Weights of a small transformer language model: width 320, 4 heads of 64.
Each number is 128 + 32 x the weight over the matrix's rms, rounded and kept within 0 to 255. Layers, rows and columns count from 0.

# layer 2 attention key, 256x320, rms 0.0416, rows 194-255, columns 120-159
[[146 134 150  98 120  98 114 123 168 161 113 171 105 145  70 102 118 153  80  99 198 156 111 138 123 127 154 128 112 140  91 104 176 106 114 163 125 125  45 149]
 [148 134 190 183 121  89 142  78 139  96 148  72 153 107 126  93 168 128 121 131 196 105 140 132  87 167 105 127 118 137  79 141 178 114 158 121 133  80 129 116]
 [148 124 134 134 151 163  91 170 138 110 143 124 111  80 180 158 150 148 184 111 175 116 120 140 127 139  91 146 112  36 150  95 169  95 136 132 146 168 196 142]
 [148  80  81 120 147 130 181 193 140 174  95 154 113 110  64 141 105 126 109  84 123 136  85 131 160 107 173 182  97  78 161 135  55  96 124 122 163 170  88  66]
 [145  96 173 115 105 157 176 133 103 152 178  64 145 159 102 122 107 137 133 119 134 125 104 142 166 107 160 134 173 193 141 147  78 180 150  75 124 181 102 113]
 [168 136 124 117 148 140 119 136  63 117 106 135 141 141 119 113 125 134 151  75 119 163 130 180 110 116  64 122 106  75 149 152 153 102 122 110 158 109 127 129]
 [108  88 103 111 102 170 148 129 148 109 138 135 115 142 119 169 105 101 120 164 179 149  92 196 130 139 114  83 185 188 152 160 125 130 142 111 142 138  73 164]
 [ 84 184 167 107 125 117  86 109 163 119 139 156 171 108 177 105 134 128 112 109 104 184 115 122  82 139 112 103 162 105  87 120 122 140 116 176 105  99 109 169]
 [118 189 184 162 157 159 136 200 106  98 160 113 154 138 165  96 106 165 156 100  91 163 196 130 109 143 167  98 158 129 121 133 104  92 149 144 164 105 161 159]
 [122  74 126 169 142 142  83 154 114  78 106 134 102 106 180 167 170 128 172 131 149  83 152 141 120 127 144 144 128 106 161 131 153 125 110 143 195 127 165 130]
 [211 164 146 128 131 158 134 143 121 125  88 161 124 115  77 108  78  92  92  57 128 142 141 200 113 152 132 137 125 126 120 161 136  69 118 116 173 130  77 183]
 [114 164 152 134 124 112 148 132 154  69 132 174 119 143 152 156 175  96  44 141 125 110 107 131 140  95 108 134 127 130 122 160 109  56 100 146  63 140  61 155]
 [ 88 171  95 118 132  86  74 144 162 145  89 143 114 172 187 105 104 111  99 131 110 155 110 132  93 156 137 152  95 157 147  83 188 135 161 157 105  73 111 160]
 [132 101 130 101 126 156  93 175 135 156 165  51 141  79  88 144  86 170 213 121 172 151 143 118 102  96 187 148  52 155 163 114 146 126 144 127  94  83 150 147]
 [150  63 107  87 172 155 173 191  91  96 160 103 160  93 131 177 121 131 200  96 162 105  93 172 107  96  63 156 123  71 175 126  97 112 154  95 146 160 188 108]
 [122 154 163 146 167 122 105 103 137 200 139  82  80 155 133 125 129 137 168 115 150 121  44 184 118 110 122 130 145 132 172  87 104 143 120  65 103 112  83 113]
 [116 109 187  83 139 143 131 182  57 142 161 118 139  91  97  63 100 172 164 109 128 145 164 129 106 139 158  83 207 120  81 151 105  93  50 129 190 105 152 116]
 [180 133 123 193 120 158 199 167  76 132 103  64 169 138 124 119  97 141 172 144 110 102 132 125 176 201  90 108 152 174 160 135 136 157 193  87 133 125 156 101]
 [ 92 124 192 146 102  80 159  55 148 173 133  58 123 182  58 109 123 165  98 132 153 166  76 164 129 126 111 104 168 170  36 209 184  90 117 115 118  91  82 116]
 [ 98  95 134 121 170 116 142 167 158 180 143  57  93 223 103 158 158 170 143 140 141 127  54 109  94  56 181 133 137  93 137 139 140 161 128  90 140 104 102 106]
 [150 162 104 169 132 124 124  64 170 150 109 176 161 125 133 107 182  61  70 153 105 141  96 117  86 165  95 118 166 175 131 115 103  95 188 118 117 172 155 112]
 [127 162 133 178 150 138 113 200 134 123 135  80 151 123 152 154 167 106 179 132 122 126 131 143 149 120  82 125 131  79 144 140 101  73 114  77  82 133 165 158]
 [ 70 113 155 158 137  95 143  93 165 126 152 166 102 152 141 147 149 155  99 134 126 132 127 218  75 150  79 104 174  81  84 150 204 126 185 161 154  73  96  78]
 [172  52 112 155 190 179 180 192  96  67 118 167 175 117 147 146 150 112 190 122  91  66  96 135 130 121 115  76 199 133 160 104 120 136 149 123 227 176 137 146]
 [ 85 109 159 187 143  90 122 152 181 132  79 172  98 132 152 189 171  70 118 128 152  81  88 169 164 137 119 134 148 125 159 119  93  53 136 170 156 112 103 160]
 [126  95  92 102 161 156  95 196  80 103 143 139 151  87  91 140 130 139 175  83 125 152 109 189 143 147 142 113 100  59 163 115 183  95  92 104 198 153 149  80]
 [130 133 151 178 167 161  67  95 121 224 138  62 121 216 124  94 167 141 115 127  79 134 114 145 167 153 142 145 161 173 138 109 147  87  66  27 157 203 148 108]
 [122 142  82 129 148 126 137 111 118  62 117 159 111 127 160 171 159 102 101 156 155  97 104  82  96 148  95 131 120 145 162 114  92 130 158 149 125 230 150  96]
 [ 91 203 100 176  69 129  80 120 154 146 108 143 107 173 114 139 126 111  77 123  83 173 157 127 136 185 140 134 129 165 104 146 230  95 102 163 114 144  85 133]
 [ 96  84 116 100 124 121 115 122 178 123 132 171 143 121 140 129 138  88 126 140 111  98 103  62  88 131 149 122 121 195 141 117  87 133 148 169  99 145 118 100]
 [ 70 167 144 158 132  90  55  86 203  92  74 151 151 131 187 138 185  84 117 144 132 142 158 129 111 154 102 127 115 144 150  95 140  92 161 168  84 104 127 189]
 [ 77  92 173 117 120  96 108 129 185 100 111 156 130 100 139 166 176 153 154 157 136 109 174 103  92 140 132 145  94 114 121 127 117 140 121 176 131 138 161 159]
 [117 145 179 138 132 132 102 141  52 131 131 106 107  68 157  67 185 152  96 121 108 139 131 118 146  65 118 135 114 156 114 105 118 128  48 125 104 138 141 165]
 [101 131 131 117  88 134 121 148 170 114 127 151 163 129 122 117 108  95  96 174 102 103 148  83 134 165 195 135 103 169 138 154 108 133 123 166 117 190 124 127]
 [104 196 139 131 130  95 137  66 104 157 106 134 158 153 122  73 128 156  78 128 102 193 126 100  93 133 103 113 167 149  72  83 139 142 141 134 112  64 139 135]
 [120  57  54  97 119 185 153 132  68 149 147 137 126 100  84 122 158 140 137 113 110 132 139 127  98 119 108 152 133 138 170 109  84 115  81 133 188 200 162 105]
 [102 103  90 141 169  96 120 149 125  80 153 141 107 161 153 173 172 108 135  80 148 148  93 146  87 165 131  71 102  95 137 147 161 102 151 115 177 117 103 104]
 [194 199 109 186 120 160  82  72 123 155  96 153 130 109  91 106 147  77 144 110 156 127 101 183 181 178 110 127 115 157 135 110 111  70 124  52  42 176 148 141]
 [ 59 194 183 133 101 130  61 129 172 132 133  98 133 154 159 130 118 124 103 123 133 141  98 122  96 163 154 120 150 147 110 135 171 135 160 148 103  75  96 183]
 [ 73 181 112 107  87  92 161  73 111  84 176 133 151 177 146 145 150 109  62 112 132 159 112 106 112 126  95 113 168 128 141 170 131 121  97 144 156 104  97 135]
 [168  73 162 113 124 108 115 114  89 136 150 107 123  75 115 143 115 127 201 101 173 122 117 202  89 111  74 131 107  50 131 162 125 102 140 126 167 102 171 126]
 [107  84  97 147 113 113 135 161  95 114 108 174 122 139 147 185  81 104 171  95 104 154  89 166 146 169 102  95 125 139 182 147 120 123 128  92 130 164 119 104]
 [178 164 129 140 139 110 115  72 107 121 136 123 150 121 127 137 124 153 147 100 147 141 161 159 126  95  98 149 119  89 116 130 139  78 119 124 119 111 137 159]
 [ 46 109 102 124 105 147  87 107 200 166 115  75 109 145 153 103 105 124 156 161 205 156  87 142 122 110 169 197 118  80 145 148 110 158 103 110  90 103 100 113]
 [ 63 133 165 174 160  92 113 140 111  94 150 131 129 172 204 157 194 104 168 145 119 100 129 141 167 180 144 115 111 167 140 134 100  89 143 129 167 116 103 131]
 [ 49 110 104  67  99 155 107 158 148 129 169 130 165 138 163 148  71 139  69 135 191  99 101  73 105  79 127 121 155 126 180 110  99 133 181 135 122 104 137 130]
 [154 169 179 152 150  91 112 130 168 124 163 145 170 101 115 146 157 106 111  80 187 161 138 124 125 109 137 139  84  80  69 196 151  69 127 103 124 120 101 106]
 [157 148  72  98  93 126  93  79  49 164 163  95 160  49  60 122  89 132 151 129 119 135 153 112 105 148 112  86 188  79 111 159 118 115  91  38 173 162 148  93]
 [134 148  93  75  82  88  76  42 118 179 116 150  80 119 126 109  80 110  72 102 137 137 132 166  91 114  67 110 158 134  98 130 152 144 103 123 100  73 134 130]
 [163  61 141 106 130 161 150 224  90  99 126 120 126  94 122 124 106 147 197 121 135 103 137 117 131 117 160 129 144  70 103 175 111 127  96 117 156 160 166 118]
 [103 190 190 163  87 137  68 104 153 123 157 103 114 127 158 122 119 125 110 164 114 128 151  65 146 196 141 115 147 182 115 119 146 167 140 129  91 160 147 144]
 [136  97 117 123 140 111 155 123  64 154 134 152 113 138  59 177  84 173 170 103 117 110 109 144 155 124 147 117 137 115 109 156 166 107 101 105 188 134 133  56]
 [162  92 103  96 190 130 121 131 101  95 164 157 124 105 126 136 161 168 191 133 147 128 127  95  96 120 176 142 143  89 142  77 107 139 110 125 186 118 193  76]
 [133 171 116 207 155 160  73  94 124 169 118 162 104 140 178  73 121 136 146 115 132 125 168  86 159 177 179 163 140 109 179  60 137 154 127  97 144 137 138 116]
 [142  33 127 126 183 167 190 233  98 100 142 161 160 115  85 112 108 119 189 131 132  97 153 145 174 132 157 129 136 108 105 161 123  91 111 100 193 204 134  73]
 [147 197 104 155 113 102 103 148 120 110  99  81 125 129 170  90  55  96 129 122  98 147 159  97 140 126 117 128  84 155 146  81 148 170 152 115  54  89 126 147]
 [159 149 128 140  86 170 144 174 112  64 133 126 144 139 122 145 153 132 107 144 125 143 172 121 147 113 180 157 120  40 161  99 166  51 117 153 187 128 158 134]
 [159 146 128 121 134 158  55 103 143 156 141  97  78 116 161 140 153 103 210 135 156 121  81  45 100 132 105 126  90 146 165 112  88 204 152  89  49 129 161 166]
 [117 111 180  97 140  85 110  31 159 179 118 139 138 150 108  87 181  93 141 111  70 112 145 116 140 137 115 177 109 158  61 100  45  81  82 166  58 121  97 137]
 [132 156 109  54 168 144 138 152 101 138 178 153 156 122 134 138 141 144 172  78 118 115 134 162 114  80 153 115 133 108 125 169  83 133  80 100 136 110 129 139]
 [ 99 141  99 126 171 148 110  93 157 117 178 136 144 179  90 153 179  86  94 158 143  95 150 110 164 107 181  87 145 168 130 127 105  66 166 103 153 121 119  99]
 [169  68 114 105 107 193 166 214  91  80 153 113 130 153 102 108 108 153 146 122 133 129 126 155 179 108 138 107 157 108 132 168 156 125 124 123 163 163 113 122]]
# layer 2 attention query, 256x320, rms 0.0432, rows 195-255, columns 120-159
[[159 132 126 123 110 133 140 125  94 119 104  98 199 126 164 114 155 159 114 127 123 147 146  57 179 135 124 125 127 106  60 134 103 128 145 176 106 181 124 113]
 [184 129 134 141 158 135  73 128 127 176  86 134 151 105 139 147 135  81 131 130 208  96 102 114 100 130 169 148  84 193 130 140 142 132 107  90 109 142  90 132]
 [147 172 107 152 123  98 123 138 160  86 105 154 148 157  75 155  83  42 141  99 166  80 164 159  95 155 162 104  70 139 184  94 200 110 103 130 126  73  80  94]
 [141 122 155 143 111 165 114 132 129  58 119 146 161  96 100 104 114 157 106 134 114 121 145 151 117 126 147 110 133  75 204 131 159 104 112 137 106  95 130  66]
 [157 167 107  67 139 137  76 119 132 100 163 174 110 173 146 104 171 121  98 162 122 140 145 150 117 156 119 170  97 146 127 136 118 197 110 116 159 169 130 146]
 [117 172 122 116 185 124 133 149  58  90 180  89 135  82 133 102 132 198 119 125 121 152 115  72 151 124 172 177 119  55 131 135 120 163 127 157  92 117 102 122]
 [ 79  90 101  95  89 126 143 150 129 155 185  59 142 147 116 175 125 132 127 138 126 178 119  84 148 129 126 132 138 109  89 166  90 134 174 124  85 141 146 144]
 [105 105 110  74  95 125 119 150 163 139  97 184 130 106 133 150 139 109  73 137 121 170  96 116 135 127 107 112 167 205  73 120 164 149 144 140  91 174 140 153]
 [151 148 148 167 150 148 102  79 126 160  94 136 135 151 141 169 162  85 122 133 154 109 138 125 100 132 149 141 116 214 133 112  95 139 106 114  79 162 115 122]
 [118 139 160 142 175 101  77 117 157  52 106 124 148 172 130 114  72  95 121 107 112 203 156 130  83 152 122 191 136 113 162  66 236 128 112 150 142 143 113 109]
 [126  88 159 114  74 114 183 149  79 151 145  93 173 101 137 168 149 130 117 136  54 134 182 141 158 110 107 139 160  75  56 136 103  87 206 172 106 114 156 145]
 [ 74 100 139 111 139 101 130 140 160 141 117 110  65  82 134 141 113  91 114 122  85 144 167 129 131 138 130 104 193 123  65 130 147 161 161 127 129 188 149 186]
 [135 147 129 138 125 150 159 125 161 131  51 169 112 111 135 140 134 106  81 142 113 107  98 150 123 126 157  79 158 165 183 117 174 191 123 109 147 112 150 112]
 [183 135 114 135 102 145  90 119 120 174 113 163 106 190 105 126 152 151 150 136 175 110 117 169  91 148 244 172  94 164 195 114 105 160 103 105 145 107  66  71]
 [118 162 139 108 105 113 140 116 144  69 136 153 158 191 102 115 133 188 104  77 172 123 104 203 168 196 129 118 110 132 146 127 133 143 192 132 148  97 151 137]
 [136 154  62  53 120 182 116  76 174 111  82 145 112 102 115 105 135 129 130 124 169 138  75 148 113 120 118 111  87 175 120 134  50 157  88 152 112 137  72 157]
 [168  28 185  85  91 135 103 139 171 192 128 126  83  61 164 170 123 105  82 170 116 143 141 132 105  85 105 136 153 138  81 147 203 146 122 182 110 116 151 127]
 [173 160 138 105 143 146 198 146  85  47 147  45 159  88 125 108 111 211 136 135 117 181 116  95 178 146  99 143 139 114 122 113  65 175 105 186 100 186 108 137]
 [ 96 105 137 153  88 140 142 129  46 148 135  99 181  58 123  57 192 125 147  96 167 101 118 152 123 147 133 100 131 154 140 150  20  85  94 123 174 137 125  76]
 [ 83  96 153  71 125 101 142 156 143  71 226 112 154 163 103 126  28 164 117 134 102 167 156 134 161 126  89 148 153  94 102 136 132 119 171 188 129  80 169 109]
 [193 105 122 159 191  97 104 121  67 164 121 139  95  91 112 142  92 127 118 149 157 140 116 129 124 139 119 179 104 177 117 119 138 146 116 103 128 133 133 116]
 [106 153 120 123 108 128 146 157  48 177 184  48 138 151 140 131 119 188 173  91 185 160 112  55 155 132 130 124 147 148 127 161  59 167  95 142 175 187 101  99]
 [113 136 106  93 163 162 103  86 138 142 135 152 124 120 130 126 170 134 123 173 144 144 108 159 112  99 123 191 143  97 130 154 129 100 118 164 125 147  58  83]
 [132 113 171 187 198 136 144 120 124 158 124 122 151 157  99 172  51 103 132 107 108 144 105 137  98 159 128 163 159 122 140  77 199  85 117 140 103 116 133 123]
 [205 201 121 140 142 105  98 123  90 144  87 141 127 158 132 122 153 125 149 137 181 122 134 133 123 123 172 155  33 172 182 138 108 142  59 109 108 122  81 107]
 [127 131 188  77 139 145 108 150 132 158 115  99  93 152 151  79 108 153  90 153 117 137 158 180 235 136 125 122  89  90 114 102 158 172 102 157 127  91 100 107]
 [ 86 103 156 140 153  78 135 144 148 121  93  98 142 139  80 164  48  93 198 100 123  83 186 146  90 110 134 137 121 116 161 135 103  74 148  92 134  61 147 154]
 [127  69 144 178 140  93 152 127  91 213 120  77 148  68 130 138 105 134 164 179 119 107 177 117 168 106 113 108 126  93 111 122  54  76 107 136 129 155 109 152]
 [155 152  90 125 115 125 150 155 127 140 176  82 124 100  89 164  85 132 144 115 100 169 154 100 103 126 162 108 119 109 134 158 124  82 126  81 118  72 134 138]
 [159 138  99 146 194  80 141 150 112 148 192  99 116 100 132 178  42 143 130 112  78 176 122 115 139  74  72 143 138 123 101 119 196 101 190  87 112 106 133 182]
 [146 129  75 193 159 131  87 142  95 177 143 109 148 119 129 149  92 136 139 104 139 162 106 144 117 130 162 130 109 140 172 140 164  93 138  86  93  88  59 105]
 [164 118 132 150 146 129 179 135 136  85 141 183 103 161 173 167 134 137 100 147  92  99 160 109 144 125 132 130 128 147 133 133 111 151 136 108 117 167 143 162]
 [113 131  81 170 167  96 170 149 135  97 134  92 134 117  59 178  91 132 156 131  78 154 145 113  94  64 176 113 167  91 179 112 144  46 115 124 105  86 104 102]
 [ 84 132 120  85  68 115 157 169 174  52 184 114 125 147 154 124  93 174 132 120 119 169 166  91 190 113  60 129 163 139  80 119 119 104 195 177 120 168 176 163]
 [153 121 138  65  99 130 111 130 102 122 151 121 108 170 128 101 163 112 146 138 120 122 173 121 104 154 182 134 134 156 185 146 121 127 165 147  87 173  96  30]
 [112 125  92 170 138 136 121 111 162 146 122 107 148 150 156 140 160 115 137 140 120 132 128 213 119 135 111 133 127 173  73 126  81 133  87 183 136 146  98 117]
 [168 117 141 131 185 107 132 135 111 140 165 140 126  94 127 155  98 144  65 180  60 167 111 177 117 126  69 180  91  97  70 119 184 107 115 133 141 140 143 153]
 [ 78  71 132  91 119 141 136 107 141 134 132 117 163  92 111 125 132 117 104 141 145 171 153  92 114 111  88 119 150 133  79 165 171  92 142 160  83 159 136 145]
 [129 120 136  99 131 122 158 152 104  70 130 111 170 100 118 135 150 201 158 129 115 120 147 122 175 143 112 129 133 117 117 101  73 139 169 124  75 171 110 146]
 [214 177 129 147 137 145  81 127 129 142 115 126 136 181 151 126 120 147 116  83 161 151  85 102 103 152 222 174 115 171 143 123 125 147 102  77 105 118  94 114]
 [162 125 140 174 197 134 108 139 108 145 125  97  86 116 139 146 146 108 168 127 119 160 137 156  90 108 171 142 113  94 182 103 132 138  14 152 103  86 124 152]
 [148 133 162  76 118 174  94 121 131  84  92 166 129 135 156  78 162 123  82 177 103 106 121 169 126 137 109 151 102 133  91 106 130 165 177 126 139 166 148 161]
 [165 155 135 171 147 127 165 120  57 218 143  72 149  98  92 122 153 127  87  92 163 107 169  89 147 118 131 135  89 125 123 161  98  76 123  90  85 156 134 103]
 [115  86 111 155 139 156 116 145 100 240  94 111 139  89 116 185 144 163 121 150 131 142  80 158 123 113 131 137 149 150  74 108  90 109 135 152  90 123 113 157]
 [ 85 126 112  14  99 117 202 154 123  57 126 192  80  98  87 104 123 178 161  70  99 131 104 126 129 133 136 114 197  95  96 122 111 115 183 115 162 106 128 150]
 [155 170  73 176  89 129 130 130  72 131  78  90 175 114 118 141 106 143 143 147 119 128 125  91 106 124 105 138  90 176 104  85  90 103 101 134  74 168  80 171]
 [192 166 136 101  95 142 100 135 145 119 127 124 102 182 141  94  67 133 113  94 147 122  90 125 157 171 159 126  59 174 186 116 153 138 133 115 100 123  99  77]
 [111 157 149 130 137 149 159 135 184  66 116 127  97 148 151 109  59 132 169 100 148 141 159 142 169 152 136 147 178  85 164  88  96 191 108 125 168 195 163 145]
 [151 135  87  85 140 133 115 101  97 150  87 172 148 155 132 123 135  92 144 137 158  91  79 108 117 140 179 152  66 135 193 125 149 169  58 107 105 133  76 116]
 [ 94  51 153 120 121  88 142  91 119 158 123  87 109  72 159 163  80 107 117 148  98 145 124  94 126  87  91  95 177  96  87 143 142 113 128  94  96 135 135 200]
 [165 159 111 156 106 127 116 153 116 208  95 108 138 136  93 115 135 130 134 132 173 130  87 116  80 153 161 143  91 128 171 113 101 129  54 153 128 112  51  91]
 [ 68 215 106 102 155 133 119  66 184  85 107 194 197 210 177 151 147 127 153  87 187 101  80 138 159 155 145 120  38 152 161 136  59 160 117  95 130 111 113 118]
 [ 67  66 143 133 122 141 119 101 152 190 111 114 136 181 151 141 156  98  64 147 121 103  79 107 110 116  52 131 145 178  82 157 174 126 147 139 147 169 154 122]
 [174 130  82 166 152 132 127 136  81 164  57 129 117 170  93 130 134 141 127 142 149 108  91 140  94 109 171 156  70 130 183 103 103 147  23 139 115 112  41  85]
 [ 71  86 167 125 106 108 115  66 175 117  81 150  87 105 149 168 113  63 125 129  97 138 146 146 151 108  97 104 188  94 100 123 169 139 161  93 167 143 202 201]
 [108 116 127 124 124  89 140 128 104 212  76  82 124 147 156 129 106  79 154 148 126  31 113  63 157 118  80 135 156 120 107 117 120 121 113 140 140 133  81  74]
 [129 118 115 174 123 120 100  67 168 171 195 133 132  87 139 146 160 123  38 121  90 162 121 192  87 160 180 164 114 158  78 152 136 115 135  77 104  95 158 155]
 [169 147 140 144 186 179 169 160 122 185 138 126 140  92 141 145 140 159 116 109  65 186 136 201 167 130  77 109 121  80 143 110 132 106 130 121 128 113 151 153]
 [121 137  85  93  39 206 149 118 157 105 148 171 109 123  74 125 165 200 110 161 148 138  83 179 107 155 153 167 102 161 110 132 115 120 199 147 139 112  61 104]
 [147 115 162 102 140  98 163 161 108  79 165 175 171 104  68 126 124 174  79 144  89 139 147 135  80 112  59 159 115 148  73 120 139  64 149 155 146 170 127  77]
 [157 113 136 140 177 154 123 118  97 174  67  92 117 133 118  78 175 136 164 160 131  94 122 160  98 103 130 157 150 101 203 126  93 152 106 189 176  93  62  71]]
# layer 2 attention value, 256x320, rms 0.0365, rows 192-211, columns 120-159
[[ 98 118 131 181 122  93 149 101 167 159 150 121 158 133 106  92 108 116 119  91 102 125  54 206 158 118 112  79  75  99 104 149 106 117  54 161 168 103 192 107]
 [153 194 111 127 159 137 146 151  88 152 155 136 145 159 147 140 151 148 137 111 112  85 130 101 112 120 124 144 131 140  78 105 101  95 104 158 196 101 164 102]
 [112 143 127 175 106 101  54 218 151 107 124 106 145  97 124 126 255 134 145 109 172 150 166 109 138 109 154 124 161 175 135  99 147 141 138 119  89 137 110 165]
 [146 108 114 173 133 170 167 138 122 131 102 100 144  75  98  69  89 115  43 181 139 168 183  97 109 111 112 100 200 113 164 174 125 139 162 161 129 149 100  91]
 [152 172 141 137 112 130 123 149 112 138 102 147 118 125  89 103 129 136 118 146 123 214  79 203  86 217 118 100 125 122 139 175 168 181  38 161  88 145 145  88]
 [127 120  83 146  72 166 103 176 156 115  84  82 132  89 167  71 190 135 142 154 112 142 133  74 108 106 134  86 166 170 111 158 151 115 155 169 122 173 131 104]
 [149  98 130 158 114 115 177 159 116 155 150 115 158 117 121 106 126 140 135 134 146 136  94 178 158 111 101 128 154  78 110 126 160 149  37 176 118 112 126 107]
 [152 237 121 100  96 126 137 105 132 149 156 106 107  87  97 170 192 113  81 135 122  77 137  76 157 121 134 138 154 200 144 108  84  78 141  98 150  93 143 184]
 [153  72 140  59 159  84 143  83 116 146 179 132  82  94 132 212 115 130 136  57 112 119 111 178 103 111 110 198  46 110  74 138 112 151  74 122  95 113 164 132]
 [ 99 117  42 109 176  71 140 131  98 115 179 152 120 109 146 153 172 121 111 142  96  71 130 111  43  97 143  94 132 166 114 117 142 157 140 121 177 161 180 123]
 [128 202  84 137 122 163 164 153 134 120 163 125 110 102  87  77 149  93 137 128 133 147  67 115 171 138 142 130 107  86 116 185 186 167  93 125 178 192 116 121]
 [123 110 112 146  94 115  95  87 166 101 104 126  91  72 101 142 123 116  81 165 125 184 109 116 116 128 159 117  70 152 137 100 123  83 106 131 133 195 151 121]
 [132 150 117 152  99 142 125  97 139 115  84 129 147 137 115 115 158 144 125 153 164 166 116 122 165 149 123 106  80 199 106 123 127 109 128 147  97 162  87 209]
 [139 121 139 108 118 141 155 151 115 124 124 126 133 132  96 100 124  91  89 156 177 148 176 148 143 146 124 129 116 135 158 133  75 139 121 217 121 132 160  70]
 [115 140 145 118 129 155 126 140 172  93 107 136 105 108 137 153 146 134 116 120 164 137 248 101 103 140 108 188 208 155 158 131 148  61 169  87  75 144  64 145]
 [152 122 162 112 195 146 175 130 150 129 121 130 130  99 175 123 103 118 104  71  98 150 129  89  76 127 123 207 148 120 101 107  52 116 126 133  92 111  91 103]
 [137 106 149 176  91 163  70  81 128 126  51 137 129 141 156  75 188 109  50 159 106 173 142 110 160  89 142 106 100 202 110  90  47 121 162 102 150 153 146 130]
 [110 126 151  62 166  74 145 159  91 187 153 150 108 140 146 128 203 141 145 104 110  81 169 155 126 117 125 207 104 161 110 139 115  80 141 151  97 104 110 124]
 [ 96 142 121 168 128 172  95 144 159 149  87 148 128  93 125  69 149 146 138 163 184 142  64 156 144 133  98  33 132 118 155 187 119 143 144  99 138 123 159 166]
 [157  98  87 106 228 154 108 170 128 142 121 111 168 187 162 106 167 122 176 104 110 168  90 100  97  80 114 148 158  73 121  89 125 125 133  94 113 133 100 143]]
# layer 2 attention output (transposed), 256x320, rms 0.0375, rows 192-211, columns 120-159
[[158 112 144  52 128 112 124 172 112 107 208 183  75 112 119 137 221  86  99  65  90 171 130 188 147 107 104 166 145 134 102 120 188 183 169 172 133 120 174 136]
 [121 144 145 136 128 140 145 147  94  78 174 132 172  74  86 107 175 125 130 139 163  91 101 139 128 135  62 172 102 107 136 127  95 100 118  95 133 133 131 166]
 [187 128 102 175 104 104  91 116 210 140 135 101 121 174 206  98  96 138 129 104 106 146 110 102 107 111 173 131 124 168 120 107 153 132 177 129 163  97  81 157]
 [128 115 138 190  99 162 184 117 111 211   0 145 149  59  81 127 119  85 164 113 168 100 130 135  62 157 154 113 118 146 172 123 156 135 136 102 128 117 127  55]
 [172 148 127 123 121  92  81 107 194 195  61 111 116 103 120 144  89  68 141 126 130 130 123 117  77 127 155  72 151 216 130 149 169  87 105  84 186  95 132 127]
 [161 162  90 119  85  83 116 128 117 171  75 136  93 100 138 110 147 161 137 123 177 140 130 122  90 142 155 145 138 157 140  96 105 159 101 123 126  84 141 133]
 [154 105 200 120 125 104 201 128 123  99 109 175 145 112  81 106 124 151  70 160 102 125 118 179 109 130 112  62 148 177  83 142  95 146 171 150 163 169 161 123]
 [174 145 132 111  60 130  55 166 172 104 123  68  93 113 153 154 178 128  62 155 175  97  60 115 124 124  91 143  55 135 117 117 172  93 130 190 135 131  90 150]
 [160 136 130   0 217 102 119 187 105 109 247 170 140 131  98 142 114 172 102 155 108 174 128 127 151 123  83 156 150  46  98 192  59 167 102 115  73 169 140 133]
 [137 123  85 147 151 103 116 178 110 140 147 160 158 112 111 100 148 117 116 147 188 138  84 149  79 124 107 144 118 117 131 135 126 126 163 109 110 159 120 124]
 [116 116 210 175  85 131  92  99  83 206 104 131 122  78 136 126 158  84 125 149 125 104 121 199  90 143 161 118 126 167  97 131 180 113 113  89 119 139 149 164]
 [144 134 108  94 108 122  99 120 163 223 198 135 100 146 134  95  95 119 138 158 101 174 101 123 119  67 202 154 110 146  99 101 127 127 119 104  96 112 123 164]
 [156 147  94 104 142 100 105 103 145 123 157 111 126 151 150 101 131 154 135 123 133 131 118  77 137 146 157 143 129 144 136 111  97 146 106 112 112 125 103 142]
 [165 138 132 120 130 100 183 113 119 152  60 144 185  79  54 122 176  94 135 151 144  83 127 151 149 110 170 125 133 120  97 104  41 169 111 102 121 125 179 112]
 [121 154  84 129 124 136 192 118 167 127  50  80 146 115 143 130  86 179 142 113 187  68 132  86 144 155 100  97 109 123 159  97 110 105  96 127 167 137  81  48]
 [126 142 151 101 122 149 185 144 167 100  97  99  94 128 130 202  11 144 145  75 146 113 134  85 145 153  93 118 108  91 129 130 106  75  97 138 160 118  56  54]
 [174 145  83 141 108 165 116  98 164 136 150 135  77 183 134 106 130 123 133 108 174 139 127  83 137  97 167 139 110 130 158  88 120 129  66 101 126  47  92 169]
 [108 139 149  45 185  96 158 144  75  24 180 183 164 124 154 131 126 183 102 135  82 113 127 111 128 181  47 171 117  90  79 128  33 183 113 137  88 149 111 129]
 [102 115 150 170  52 144  67  93 137 168 105  83  91 125 155 133 139 116 117 133 118 141 127 130 121 135 187 145 101 146 164  99 255 124 152 139 175  53 140 176]
 [112 118 119 185 128 138 149 130 106 136 116  92 129  48 128 153  55 152 183  75 157 111 155  78  87 111 141 138 121  99 148 106  83 148 109 100  87 110 162 138]]